python train.py --d_model=64 --norm_place="pre" --attn_scale=0.125 --lr=0.00781 --final_lr_fraction=0.0 --batch_tokens=32768 --train_tokens=132500000 --steps=4044
Each number is 128 + 24 x the weight over its row's rms, rounded and kept within 0 to 255. Layers, rows and columns count from 0. Numbers have three digits each. The size before them is the row's rms in percent of the matrix's.

# gate: layer 7 MLP gate, 192x64, rms 0.234, rows 21-87, columns 0-63
# up: layer 7 MLP up, 192x64, rms 0.219, rows 21-87, columns 0-63
# down: layer 7 MLP down (transposed), 192x64, rms 0.189, rows 21-86, columns 0-63
gate21 092:121184148082107107113160129098138182124088094154116136149118103104165149131115137112124106135092115141148114141128128077158118135104092129169120136091120144124151147083146154106112129129133157
up21 097:129109134135130116126164120110118095071147162096157161155110123150102118133136103133110124075147108127165137135136104119130172056143149144135182127125094135172153123118130141149116136113150121
down21 104:163111090121115125111113135162140121082197137092130121119166150129119122112117126150124117157118120089112124111130108116110167079151168101093156126148098075133112131148110137153119136114109099
gate22 096:097126120173118113062172131105125144130152102095135139133092119143141085120187112123178172130099127135128122143105164129117108139122117101123110124103115131115121133166139125168140159100095128
up22 092:156142124105130167148125155116136124117125133138153077138147128086155133103128112156109080149106102132154094074179090123140136176109142118092175137139111155096125110144140131127107118097141130
down22 090:093130126139095127149125125101131159139120143118124179146139120132104100105157086131181149117186149149090104148121156137135107096103118073137128170133112129115114137136117092167138109086120134
gate23 102:113139116125087117127096113145116118102130101134113152190128127158141122140098184132102095135168144100154143133126116182115150109134122114136143068129117120087178135117154101154106145115139140
up23 098:112094117126134097113148138121161153105094152128096096077146127119128092120132052139179161134097135114102091133188128130117144154098121110152116154136105153113119141147122130142144128114139131
down23 101:141168130131096117151134132127120124133125085093164143145128105123124145150119174134120123150191146103141137137136127118118088064157140135116121124109131086157178159084123103177132121145118117
gate24 108:136104166098117089131164150134168128116159162127133123130137103125098087152134109129146130105099155125092134135100167105160116117121154118108170143154154129098143127124088131097154189156131097
up24 097:076121105139145125136102099130114126162149174113140176097141109172144132095137175158126139143114127135156119122160142125130096197112140167102115140124116162142094113123141114151110155121128105
down24 102:111125129133148082150157126182147127087180102119127099155151142079107144120137150130158142142114115129108123124142099142129102146171113172127122165158123119123109145113107131133109163105113068
gate25 104:140163134120136160106163111127122112141098156122147096081162088132151098186117118090145143146087116113111120095135156151161126131168101106162134155112095122099154137101125162113109126140117144
up25 099:186144126123117082140118148093122132116102135158112119132156127160135143142141134117163134121069101130120130119140123136159115177098138160096178097135138118095128094143146110142110103101172093
down25 094:142140151128095085142112147109140123124134158112141103144102149133175153122123130157080177132138146115083144161143138125177091098134148117172125148116121138142139130124192108121137092143144096
gate26 081:148149146123160162125106110191154147109141139118125111100118117153105174093138168127134172094131129142140095087101125120119120131136107167116144159175124131088139134121167102127127143128102168
up26 089:145126115147131133105164113169151153108143145130126164128101084124086188129139148086104149105153120115123117117178111145105122132142084111122172115153093111168108169128130121131112145094117117
down26 077:168131093132109115137102124173112102128145134091109110156111156138141162096122117168178110132104161155149131121114099139143116159117141088134106126140127192128142136140128115070156094137148141
gate27 106:168134127112143094112168157103147120117139095163129135103138130125126127189118140144136111095125112101149102165184122142110139163115147122123142098150143161121096145125076121126109118164173098
up27 095:150163162120123120128099097126111130169140136107095131068119123085135145134086125071114138141141104126115144164106133142125126131108127145096143124133170117139145115119096177139109088128110069
down27 098:123144176064156142152174088148159146155127166153114153132129121130149115142128135156124184112128123134104136154114131139138173127155140124112137096092151085141123125118117120105130146107175101
gate28 103:134147093122103185171159121165100123119148097131131172136110080104118121115108148105110114134136140123086125130155126138098143108181107139126108131115102108109156115158125094136092164132117085
up28 106:120120121132130097170143147167180109122141146086157119113113146161148100164141137178134109131101114147138139128076125126132127133094107112080134157139106142113108097132119155155131094149092172
down28 107:138113154128170182089109122158148092112115151174109108109131108126137094113130119098108101130071125130165114129123090125140150112137118104163140126070135137101132100122143143105159117103104158
gate29 097:111143123122190119130157088111105147118108131132082129128174138095114122163121120057119088133144149131168132126110162113116116132129160111114117109151111146129149162125146174125141145123142175
up29 099:097139106137100080092123088127113115174163149118136137159122115107138087148122087133143134110126130111085137145155129124117081144110127081137166148125113149126132127133120146114084185145089138
down29 099:110133104116144157116157117143068141132174131117104123102114146119139136097133133101148147073135056124098134154104142148143149121154107108119145113101147133140090086082148159125130148128112108
gate30 084:117154090138110101115139126108139143156120102156133145164064094100087125142136149094105094156147127151121102130074146134115116127103138103103115152122141113160115118120096073095132111126160143
up30 084:123138075123122148116099139131165134156131092105139114093095148165103141159130123124070102128121103125132108104107135136115088091121102101133124119150163123141189122159105112154119075126139119
down30 090:154137118126116124104110159153107135134156096129067085144148081099135158166147142128114149097124141164164107108106106142133122099095131107121075139145118153106142126112130132122070120111146159
gate31 104:084106109163139114109145129127162169107094109126143075092127145131168146128092085104138153141109132137118119121108114056139138158110151092116094111140132132111168092112140120143103126130138128
up31 093:127127166100136111169144148154126142124135112181138171129127106121157088131099122134164176144138147126083094135105172085126104103095112145132118115150106146142103099116110121122139115172158151
down31 102:059107117147154110104154144123131151135121145147167070122112141140154100093123104091123150132129122104118128156144126116123103150094181104119089095141128137089155116125147083136111150136108140
gate32 092:141084184143106074135113176137180141119093105137135148137181125116146133159122131120161128109154124122159131078096124171126135157133126121111133122129139141086141149121111112127132114147083126
up32 113:182132142187138100164127168143155127159100114134147113099109149138141156104122147107142130096129122117128135101169130130171155164166156155128150110150144127094112133108128150135076113132097148
down32 102:098106121154132124164111160143105134101113093103135146153159134106143123116142120163122136153155118124115156077101120130114113136143123145147095092172151166157087182111095151131127173114126098
gate33 092:159128162133078088134111092078125097177125075136149134158127131116159121114134135149127164164150072125146125182125154149106118129148156135129131110124158119134128127159113155110122142145141146
up33 091:126148157123115136118145127136179129153106073112114124139115129120128100088145083165148125119147111102121146131124097100118171128131172102197103115107164139141101108099150106137123151146095115
down33 093:131143160128159125129107149143143184103130106103114130129108129086107090136122112139126122108152138105102137098098084080108140116162175144175111137149110163140074142098122120151151154125111133
gate34 105:128143135176162148121196107107144128113104120116125103147117149062095153118134079123112133164104118113155105114071112104092116119085107117122140112123143118142113104128110130142141156144120144
up34 115:101124111120157164141175105145083155145109098160112149131112132114079123088117078125142109129131120126129121117092183120130160105205118113132115133147142132146108135126122127122155113125137166
down34 108:116136126096131129104194145083112119135102168118194127128092132142114128134153071089089130129163155149123133079139155112142133135122130148129133144097113114135148129080113131113121131117118100
gate35 114:123093120142124139090113123153163187155152161124099183112147131122123139170137119162131162137157104111149129116149163138136128144123132174094130135116129139094121087136146143164123163170100126
up35 103:118112142117121088124118167107098115106105149129101097116113105165142162105149079106155112092125131150142141132131150094120124132135087160132137180151162122147176167163151118119127122150109087
down35 110:100105151100123154129082154149088150125148117131136123148104117139164144155150136091122125107086098171131140143129160095126098136099087160130105151138105136143151124155164106158106099174116154
gate36 094:143079145102113104167143141102139102087160148109134093210121149147143121089115146140113132140096114130155151095127123130105139119126136121109118130117147155101145122097144104099131133122078168
up36 092:143122164122138129147098117074077071136144069104167152154118129146138159125123135126111156100111141131134128174141136137136124129130151107115157155134150160153119097139127131097149154085130091
down36 093:088130102131176086135121103070097085089119165114135134145110099110124128123143110111146119103158150140131137102112133138120156160090153128096099110133118152162136171115098174111139151129132128
gate37 110:112081087164162121094116148138130148106157144124120093154116155161160121120116097106104086132123125110159095084145125120120099140106150142111157086124154127109131126132106098160153117179099126
up37 099:132131128098120116116124140088123135141152121091123151138095142118102128120172115128153127104068112160140139133133124143170171171136129154112153150120170156096086156121173111159176126136101126
down37 100:123114127146138107126122146104170147167099142102114108129127149171116101144140148096084117134144138157126146093170143162122135120117104092131142161148158170129090118136114131179126126143060136
gate38 089:111164158117137096107159167128140136135131116159154144136106094169137117101091104140110148152163092124115113127103149140129121096158133077144114144121164147089138139099123197130142121116159112
up38 095:125118122143142102122091150134146121136131095129138131100156127096165160129132140119078120126162145119119154124161103142123133164081132168125150092116159111138151152156168069116156088127148088
down38 090:109125153112117136112127136121125159151099171109108140146160145144104128098150137100098162147136046101159126129114132093105103155160134136121127110130134132141078104111153165106135113113153079
gate39 111:162090123118117165127164132150088149148086134130134129159143120119165092122108136115126149166103117139166130097137111143154131148141089150115124109150061105146124111171135115107128148102096167
up39 098:132110097138133158097127109101154166134134139144118151158106134162119117096165094093156196139141142136097133135124132114087125121138119125109103159133128179110096170169116106170115128105133118
down39 101:134190107090135132148099132098179158124131113160136113115117114120109090085129126170148124135109154110090086129144145123140062132129155162099129121135148165120117126118101133096152142141133125
gate40 115:125123105119100114118179132135119120131116137140163134119084136116120156156114063116146119134106112138174077129080150104139134112155142116125167105160144103129104140135113130140164120069135090
up40 099:135131111112117087111116118091139145139125154125151128119127122098175123166164078118152132115093126160132153158157153121154136166137121100132165135157110125160092163153165118156154156146170107
down40 103:123145153126119138150076141141167161151097154122145115130107096165104093113110168127138152107132130153157129137135102172130074118105165088106120148139165165114146090146118088130136114130140146
gate41 096:085141130136121135158094086100094152116159112159130123160153159146149117173109126113132133127116163158148163175118125098108113121152163079135154104133090154133186131146123113128130120121115140
up41 088:081120120154152119167111127141098119128113127155112139154162154074098121107122120125120158127188159091146138137171118128105122148138142145137093160137125117101104146137124094108098135139194120
down41 087:105096106118102120122149121139147103149116151140126103100094110165130165119164125089104077132129098142121110141105120077113154129147115090131109102114155085153082094132157142144106108118089139
gate42 100:084121117121098149122168156100121135143125141080133108118125111112092145154136054119112113153125119112144124125166150144169171123149099126112137113125116123175136179101160148118125116145092127
up42 097:139124150122119153089089149140122100135143099167111129143144130117095101142156151163153112148094142165141130108151182180139154074147125156138136143134160132088127122127100109140129142084104144
down42 092:121124123118163078126135114164120124141135140073153150144079101152127167134137162107126163122141083113133074157139113105127145141129161154139125117082126141120124092124125122160118082115098155
gate43 104:128113094123111139067161109126140115060144143104128141138188107143123081161162152116115143111131130119141139115155180106164158094129114167116133129126124132105113130146152112133141099108143128
up43 110:138122144102100129112140132123130147115139141146122127099094142136121127137161136132105155173097141171135129133083149142128089186094083115122123143102078152173117130134126144104085169161116157
down43 095:115126127080139135085143116148153084165092148159094141115123118102076124135132116162117096177122164136134107147112123128124120120117150164132161172074097126134115160115143131108125133162120141
gate44 092:162066146119126143128120147127155135149104144130168136146111117129119096132119102158142147139141097070124135124156158116115110104171108128138135122146142117144128210126082093123113142169135129
up44 091:156106146131138141117128141119165142129090110137173124167078147146126134139110104164114101108119100115139176108137091129084145134155150111151115106139116140144087177105096068121113136127139122
down44 093:129123112144149094147132139130124181086089094097122133136134132124147128126163119155115121100123124142119133084102098151117131095156126146156140094176127151150087159069118138145147142110092090
gate45 096:154135149119115164181146096131152149127099129142159148117146158121115112109119140085126090165156176095093150104146153113158140181128135135134127091160147139127156130111113077120107111135139142
up45 090:140093136160103133112124191112131123085112131116180123123079127159138094126129154113138104117118101140134134133086148128121089151101114097155120144087118135192111127131112100109170133138121125
down45 087:097127122131116119199119128122126141134098079144067106120152107109133160129105112155134135111120115137088139123135110125167106095135131155144143078144141138131099183163115107139112168129105126
gate46 101:136109179163125117103123070094085141133139124148121128124101103159119118122124161069150152146093137125107102115126134153103128143135145110151134125158139128160128142146125071173154146102121093
up46 084:140126139109128124140110113131113155091162147158056155166125146135165122137144108127092159141148095130127099136161187149136165133123151123142137123128153121116123143119140164129127162131198122
down46 087:139108138097091118134140123144134136094092157086113064141098150143140159125136168158117159135163121124118153091131131161162132139121163104118155135138137150149137137144104087083132107168096125
gate47 093:123124136184120140070115092135146162156135138139101131151138128100111127139106115096200166145144139108127115144166196124112125103097158111121148128124119116117122126120151098144133128133172123
up47 082:158100121180142140076077107142180152159135152129139098107127114145091187157120143132075171121116111118104140138149121113120132138119128143152147100106163147138117124115139149151143131108132115
down47 087:147142078167102170079107109143180125130150127110152104136111086124102118134189164152095141138137112125158145148109088142146120127127097141138091135125127139166130140105131134109098151152129124
gate48 094:121117113116097099097111154109128129155110120127139173106110149137162164124152164128154096159118088134103082105128120169125100110138127116138109134142165159080185126130109127119110158129086150
up48 097:157143172147112131102167143142122098110082101142126142159131083111122128161131125106139132106119170136123132143109092125110175154154128077148139113107102129158138127094135159162158144140083155
down48 098:100174112167101114162144139149112133147139133104093125158148131153136156132173140141164126154123116133119080140124142165128097153103141137126100129110122122086121125200107090113099101114098123
gate49 101:111119159117163160168115070114131110088129136127106139125102090109098121127104166121101100121076140138122128145099105131097170143181119130178138137126116163101134119104136112114113143103136104
up49 080:125110150128129093147144131121118139173125119156126143130169114158111122151139117152132142133083101101114110109109104064170104138119137156092130163134139137184127129168145114113173108132125178
down49 103:121111138118193117125130081127118130095127123110135120132079113135148133141160145102140119122077127134118150126110134170124158148166114129175107160112152129079151167078134115092099132104135134
gate50 105:078139112154156100151102133103079134104134103150147152134127091143086102138142136100163131111171149088122116091137147109143136085151145111138104135105155134140150130134121081131129178149112148
up50 093:063159092139084131093113135112144148114148130142143115151124112144132142112143110108177093137153128145140102148101165090130104106112083078141085160119113173143112123130119136140120130152137146
down50 093:113120100113132162131174190155111111124133132143094126121113116119157097149127117119125099090107079139118124172078126119140099154138104133092120125145114123174091115110180142108142136102116127
gate51 086:113113084141140139131150091130116129133143146129107097122135131103086127109159135147113152148142126116132091165173145115101141153135061105147060114091130118113120161088115115122146156102119106
up51 082:121170152117094120107119164139111121141117138142136153133107139152156151140136114172094121156161114124149144114093168114088137112122128080138134060102106124099138114110135152126127158067145107
down51 077:118133096133125143180133139150120149120113138091155119086138145144153160099157190173137131163130107141147096119124074080109158128138153134113135115146105177115147107106149150125136110127132145
gate52 100:174132107162125104134120189112123136059124154155094109140119140167103110139154143089141133137121136127151089151130119129099114121080129155124114107102113143093091124142153124137114094089134137
up52 116:174110090150119151103082121154132115168134148112122142184150127129141152149158145103112104096147106114176168145167147139085098140136092140126106131128085113122119145143162135115138105122130112
down52 104:107095109145160131138153097161076108150116162100145099163110120130145094115154110128120119102147156128092145169158147131107134122090097132126137160128106134166141149083129169083106130138119142
gate53 108:139075076108079133143120150105112137114113118111178130165122111116145150135137124081087128123133094134148141127160150167151145102125076149107124145114118132125115145152124182119128112097096140
up53 101:141094099170150121123150131120101153132144122147065087087124156115104113130118114119171165131168150112123098112174156152142108101139126182148127127104146110155109154109124109126112151117124150
down53 100:124124143111132100149123128103129130117083106090104117113136102115166120105139118127181139114143132093110174078121142149118103116123127131180152099154147136132078169121069158117140122138158124
gate54 090:084142092123136144098129123160160160115093135093115116143150161101118091105128144166131125147122116119122083130126140086105097159095123145093129080126144152112139127180142097125166163124118132
up54 099:161151159109133146129148120126117116120146111154127105149115123134137138161100158172089112120103070132122139101125103120116158133127098085136149075132175121198131120092151142139159140112112130
down54 106:129106133201127137134087118150121123113107126129165153150130097168141134131144153144104116147137118138094147096112100113141136117162143136145111127123138091137135105086103187082129095085153117
gate55 097:133204151141102094093120114091164122118150118158128164128134102172114116157159163084140132142120155127144139170140128129097095126135128140139181103139127115128110112118142107119122173137123112
up55 088:100164137104092097112153135103111122108148117141112116119134111162131110084142162125134147075177109116085125072113146110126102140173143113150123167118159106129133106107153122104152155136099141
down55 088:136187135154055152111171163105131167116132122108096134136143146139107131136141134107150124126136130117112151093164157132132099149085110126078093161156138121151125087139140138138153129137122140
gate56 091:162123141117146099116148117109080152094122143138101134116124079152129154117126075079130098169105137162148128125128110119099129167124173121098169079134107115150143098128098102133116141120117127
up56 086:138134156099148128129119139153129140167102151148087140093118155169113125191149135119124170105125120119166134143135136157153105122114190124104166135187097138124133127133135149159100120109134150
down56 102:171138127089101116142129138129125135134153119061116154142122084157149150161123118123114109186158147141148128136134108126115167148081116103101158148136144093119167091140095093128122113140119116
gate57 104:124151168109095112163136140147164094161140148129130076095154116129136149126134123120149132123144137118167127138081113108148081162084160120134153106143105082161130107149160118112107111113133166
up57 096:152130109104118116111121097125164164120151069136155190165155137120195120124156151157125156123095134133140139148170144128122141155124119164153105117132097122114100109105104118100141142149140140
down57 092:099097095136160130115166176130161139141135086126161127088108146112129106133175151137123122101113097166180100140116117130115154119138136166128103140090127155090131128133155159086147116129113148
gate58 102:122114136126112157137166111125119115119123116127169120120094099120096072100159110120145136142116153086151070070150125152113169144168134143115147148120122130110086155134098128153116163132098129
up58 109:083120165125135127149067129143130124105204118119154131133123115119111096115167107135130143120123119089123106120122124108111126185144104159144155140160156163144105123112126110091099151131119090
down58 098:125118149105125100135116121107128160108088129093123141167124126133185135124129150129128146102176143081109153148083151141124116160093111126100111135173130084126140168145144184143119124138156143
gate59 099:154131139123124094132149118100132114099094161155134077108116144159124171147087135104138065159109119139120153109158162142125137115113112125139113114130163109123115184126183121132133086120108114
up59 101:120136125124135118109114155110178116089124100144151172152123131132159151108163108166143155161087111139151072139181169127106099127092130094144101115110121131137113122100118120133138153098138098
down59 104:148150145107125112121133138097125135141121150161127124112115124107151129149157111067076094135124093180148108156149128126162165121126165157130163099100128120104088099168135103156148135139103147
gate60 109:175159123122109097122165148090130146124115125163144098125150126071160144125122089127144123094119112127138113122119111123106152160098105103129116120096154162106113156142098122143092094139071164
up60 115:088138122084101163103163142122112146133107122150096113078117141166140098119129150155151140180104097131141103141082195124130116124164130105133104117161108124153124116098134130111117151136145135
down60 109:117129107166096114129156136108185143140084160162150125126105086127115133141084104106137106138090100155130094064099166095121113094158129142137124112123151124118129114135141149098131122152136145
gate61 113:100154156102167147116112125122150106109120125147149102117115112128144125191121112114129083116100116126071111132149149106160148109129119092094124135139157145112081135077127147121103096156166110
up61 109:124101132130084110107149158142158080095116109130110106122125124139159139147099113168090090124093131141145167173131109107149144116125129144112171159102120133104135143133149177159077120134152112
down61 110:165111140130111095099156119121169122152129160119086126199152125131088155151132135129130140122086127151139143141188148149138089099112130122121151127147147157164158114152114139169106134112137130
gate62 094:092092109135159087138159087121126201109140152130138132121096131122112092173104113128144151155122137103108102162090136126100155112144139137143112122129123134125113155100132090106092174134148136
up62 104:137116123117139147142118117123145177128101159138167092115108160129125102091118118124123139075124138163099183127102117083113182129118103132123135164166124170086117150129147090119141142120140136
down62 104:109119131145124107136138172146136203111103115064108129145147104132129158092124117141105133080104137136126128068134102130109107125114130113130108137135123176136118150103144158111146078133106132
gate63 088:093110172126138164122145105126137132141151125119091130113102104134143160120127160117116145132127137168153163127152130116167111148148106124140096117146100110112118108200140170084113086114133080
up63 095:118123137154154089166083149144142096142183141129180152122115136131116116127168147102117125114117119104127184154110130140118152101103141129115155081116116161105172145127107124124109149094162132
down63 108:150100091116090109121092117162140157124109106117153117181107139140101102135086118116099102115124129105103071118133123140092132119125104154088156119151168143129113149111125116184155129154109123
gate64 105:144132143141121130130140186115102198163113130105173142127120128156119142115131155122111126102162127094090140127184148138145092122175149119080138100128141087150120126125140146132155125161120127
up64 108:110121160136136089123137158137116136170169158113124178115087117103113120119133113152125158097164169078059118128127120120128138162145124119145172133151171114120149144123115120140153139135101135
down64 105:127142125148135163133148089136084131127144140114111155140127146170121106084128105125111151116150171088071122161115126159142142156090138121181161161160150105141111154109125112107115109108111149
gate65 091:175138163112095145099122173134142108164143123136098089139140132122122121114149210134095164151164143110113122127133112156127118142098104099117122126092149133097133127097152125110139108099091128
up65 084:158131152123129157115074127116123104077126129138117079125157136103119145129113172149142140140148120116069113114151134107106116141093112117153093137101157144079154147135158148125149150164092104
down65 093:199145142124107149098106142171195131134130163110120106142135143153106141127121162110117140169124077105088137112103121111142128140119114103137148150114141123161128089115149168119146152146148135
gate66 113:127076125146081113124116141083152126125142155140152110103150111126121159113117113187140137115086151138088142148142155092125138174128148157085112140123104093116181100110123131121144112115112128
up66 105:161138110151134115136132174137132152084156133131113097102133151091131106108116135112065131123173169164135129141147109160141140126115109135104095109135116128091132099114178110101084095106114121
down66 109:162094123155111118124125120135172139170097170106109103111146121138156156154109132103093112128121095124100132116136139170123163107102133106123143126090132112085109155111129109150140094127057107
gate67 092:108137190147124156129194099170105154128126136150112144127160134142142095125151111122149139143156138162185121116090133147099145110139162114152135127145102128109129141152132183129130146092139139
up67 100:209136123121124094129118147098144112096132155131114143084139092149108121146143139138126122133137112137152094104151079158153149117100087161134154110121166138082128133131139160158112145106150113
down67 091:119143140182116101153092111108142149119139112133117161142134158110082153135092100157128098141139165108140157150119111167160105104143181094141121136178109132126152151129086142095122115112121121
gate68 095:134154111140115128109119104112069116117127106131156077138123111125111130177086061122112112112122115138132128134098138104124134151112120115081141110118130176105155155138179127114110078148132143
up68 097:175131165145130162147130113117097125173104113097118134138116121118148135122143147118135097154148109111130099115180145176114132135141135148184083135134095057131113129097149131133121156113143105
down68 095:130127111133141176104153139154099112097128110160115150109188157179112135062125139163139111122130135131104111127096114108104135145160111132120136142092119119116134097139082090123169151106124118
gate69 089:184101100139087129129116139123112131103139095162129101106156126135094102174064111117149160133115105139146120103159117126126103149116102112154137137129110137149125081128139111116147120154156187
up69 081:135133144095095146103141143097141095159153092088128128104153163120124144108089101153093084128133134145168085093163117115127136138119149088149108143144112132115139151134126107063123148126142154
down69 082:160157117156145122156130156149091091105111139109125101079101129133135141135163087175132179109129121150108142097135109127167129138179123158135153147105116147155138123184146120163134124132136120
gate70 099:113108081117076120174148128122121128096142107121143163128101102152112126140116118110093082105128119138121164161163133124112144122138131106146124095133122130166085154130083100115078146151083123
up70 106:103157123116114147174112136166142104158143085106148146132114134140147131089093200139116112144163126136160136130111150146125130102150106090092110148114116137112167093136097143137092124114125165
down70 111:138116116152164129112107105116151104163159186150113137120130085127115113135112098163144115147075127137112116124132095135167151135127194123118117081100146130081118132126102108091133126111110147
gate71 102:097112122138166164144087152129143148169147149120120127148134196118101146098130094140091156161135121129148154161156182125112138165134121114127130152124156154080128161114114137118141130148127098
up71 114:150135127129153164112149104122112173104111141149119105150127117141107131089129175133160116107119133118105148132143115103148145168117171145086123135157128204114134112148137113101118079158088130
down71 096:089096115163156166108123166106145104133118109167182095116140167164112142114171176106116170103134145136133144135135161108133141138133136134148127155106118143107121126132127147084094118158151148
gate72 116:171151137103103107162141142075098148122113103139171133115129088113131138119148135123115128138104090173166159123115132106134157091124136104137128077133112111149116084112166101155124169104129122
up72 102:076101141129115145127102125146103127113106106115128087111126129139159112114115127166088080123149141126125148102178137090124100142156169132152111165096135125071167159124121122101097127143144142
down72 105:115136124151080146133108156126137136111144104158127144129116120113177134149090109132138109139101094166157125131095091118126126107109145117172142075139127120081161115147154136055138123134141100
gate73 093:111114171086151151086125159123102174138119145106110116105101143141123093132103158109164142141111106130119146108127142140156111123113116170087101071156111095100090133112109090126143147128115115
up73 099:128112135143191122112146117115081140131115135129128124082074133156125119147089132143150127107118091154093120083096149113127115102107107104113087175139126127092114112139108128122174113094143121
down73 105:151178078134118137113107147200132140102165127092108128127132114146140081110111144136151120087142139128114117150104118147115150119109154121146106126137151078149146092140101136094168097140136122
gate74 107:168090124131095095170134132134055148122080124157104086110158134113135118147138140071129132098132102140159134122110172157121126100131113117127143117145090121126136141123130120121102106144139170
up74 097:132126134139108153131173124139145156104120147118094124101105140116131106162126108101148106112089087136129159123105151196131155112157112113106173119131137153089071122112129155109133090114092126
down74 097:124064103104128088126126172119143135107091083090115127141121102130135128103122126136156124131125126112135128093114138130105081128127106155166109127156140146159097192097113172106114143100134126
gate75 106:174135155142116127122134123090097137086152124143123128133126142171145120165138146112155094097134087157134137135138175109123128128154114163113110138188138092079106084121134138157118112138120169
up75 102:104144101144151139122143147065180136097126126167107114179134104141123123139118109103134119109131147127068140122152110095114147109140142094119137165124134146118133151121116148149199097118133150
down75 094:144144121098099104135097113117119119152136181121127091068146166133128148137142144110082140114101138158121136148153148155126126127100123073149174099147138157168114104147156125156129116128094148
gate76 095:109126129115140115142180119144118143097145105141101133138139147166127107160145075082140127073116140127163074138113090132115100111115143119113146081129137119139141153105129141136112138068109161
up76 102:152126137112122116101096128134102109139138186081132129134127145133116148111121156112108106075167104103123137132171116167088123149145087107135106110109124121095111162132146150122136065103132094
down76 111:137121118157135104149162111105147143111130080099078139171147122136166136125132148174148102070169140110126135155145107155125104127117142142136123138119124129100092170174094123096132108115151110
gate77 119:137139116115117108151125125113146111085118140177107065121144144119177136124127108127177097121134149105128128159111147106160144126152172135116124133100132083161119129156198123114099109109123125
up77 112:135120128110128136079145146149144143125142147086120110099099117090142125108148129115090138147105120108080106093124132136122136144095129142087117142167125181085125118131122109156068081159110128
down77 103:137155117132148155126138140131152125126106111155154134090104155073113151114110120154141080153130131073049131162124153117154156133172127159124158101110104136095150119136134131129114144133115139
gate78 104:090107106115117128068163139126094169139119144124152128106137137083116130123123128122171122117135161113131130113107168124109084144130113175090142153119103160066116146153123134135146122172138146
up78 107:136117137140140152141124121159119162110109134092115149101141143087099111110136121092095098100154111107122128075193109124151120147134162104143115146177148082125126134157136080114131123131126089
down78 106:129094134141135127093136124126094186127122102165112094136142136115095148163104123107163094138125131126157127102102153134106087150125077121110130159117102109092111196133129108108110142160140127
gate79 100:095158150087107103123120131138156130092130120132147151145118104108121125121115132137128121133134144173154110168100186124155117102165146103105104167151119156096104101139174162140073148122141118
up79 119:091120100123120080116110166163163103084144123136130131148144153145145142133104138170117143146146157133144107146129122130108131069138157108106086136135098133119098094148146140157070130128169133
down79 112:142135161165104118136125149159161122115142095122116117129115147130158115144121126152151113095167119129149165124133118129154100067108145174133115100174114125140111139135117119181129147142171067
gate80 115:100139151180137133174151113105105143090129123153125092093115141127124116095116074124131130135087139148078099103152088122135150122159177106126123121126152120105092111112129116125095156133096138
up80 107:118118127166105129126133131133132155088136100141149178104125143156192120129120122147176114114071139106163096152137110097098110133141161141130132101169134119149111110093098084137138138109117115
down80 103:138108154097122118116092131149173116175100167100138150149134121114100182126117165126134130157147115091167129137130124158160118127102108134126123172130103143126164143178159136143128074121122129
gate81 100:113098139174120156095060158126110123149136149108147085159131135140120158150153128101121157086161121129126121147143123107128120149117075094116122119133148169134140140154158126108143145145087168
up81 103:100097172119097117129122100124113112180137082086160164125120126109135127164096148139133163151112092143135149147121144148170100099150129120127135116145081146119143076136090147121096133126134108
down81 098:139137120151107109121150085136120107122141138132142136108129124108085192130137126196143116148149141160107107143104133116152124115157136125112113125143083108115144125124062159100094137114183124
gate82 095:123124119132106153131153137131183128120086164158116086133128149134138139127147092097080093115139145109166118110115097127140132175105122093089124123142096117150093092118112144096088101115110152
up82 102:125163098082110123106164169130145132160120154143118139159115114166145134148140172126137062125126151133136098116131152175126146132166132113162119121138144134097071156125121143102128157115116156
down82 098:118133082137132149113173134106108127176126112116131131155133110152147117174138157132098061100121165145128112142128129179108106110124086113165098112111115157120101118104118152130099153112137162
gate83 083:180115177118098130120130103163167122126138109114126168107154126127144173160112128150146175161108092116116121149109144143146136133112111133123149097099145122088112158110144191152128142097126127
up83 088:105102078127125095115157136099143162098134159141126075159140133134132152108131154127115131087141174092116111149157118095120152127128110128108107132129116116184131100128115107136127094179108086
down83 081:192082142079117121098101158182121129148115129132120177119136081149168094147153118091153172128118107142147119113116149108128146142142131144128163125109124148115106125147148159145115144114137135
gate84 104:107114147103175138143123068140103140175113125136066168178112128124155156145117125090151135153141105149142140149141152142142116119158179126110122132163105115121106133141133121109099118106150103
up84 094:098125068131158107105134147105118118128103128159105124139094133104092099094125153168169122128089113145122085115109151151174110105171139116148122164117161162128120119116156143144139115127088124
down84 103:161086152131081143131139130164141147120104105098120123147139083148138103175122127118091165141109094077117112118110122150097129110105077118103115126134125156132129173143132101118115142170096134
gate85 119:125108121133112114191154111107116175085153126132135109134146145148137114155132102091129152112144134113115142125107179098099144148161157151073130117144126149128132103111186090135122147150135099
up85 115:107133127125091122132134160155153130148144130101133103136107138100137163119093141113096109150118100107119145143156132174169154136124134053096110102160149134122087115133157182138102096124148129
down85 123:123142122163142154128159113112133091121123112182130139094126103089138101129159108123150141104148124142147142124100086093141137107123126206143133114087104104137137134116104149125121172112128074
gate86 091:138138141146122108141176138120112120130092118184122113128127091150133119167149086131107142085134144135157115150118087196136126132138166105126177134101129139106099137119128128154172134144106163
up86 102:167129071134113128145093106135139096089143163163136143152156126152126097128161117113111194157159142090106106155121152143108105145143127110114167144124113109152123127137132134156159107104160146
down86 092:105128098102122135168105120124135125097138185129123118141130146095143068147157101135083186118183138132140106140137110157154130123142163128150121131111128076132134121127141151150152109086131133
gate87 096:116108129129170082188123142114146120165095102110141138141100099092166153153113143146118160121131119149150160142129096140153108108164117133126111114114149136119139131104137177083111117083095140
up87 093:084138113121080124135149115161095138117116136139174158134124143133105093112116089122103106169146145088076121086131120086149123147137132116115108097150097147117154136104134157148103128174151134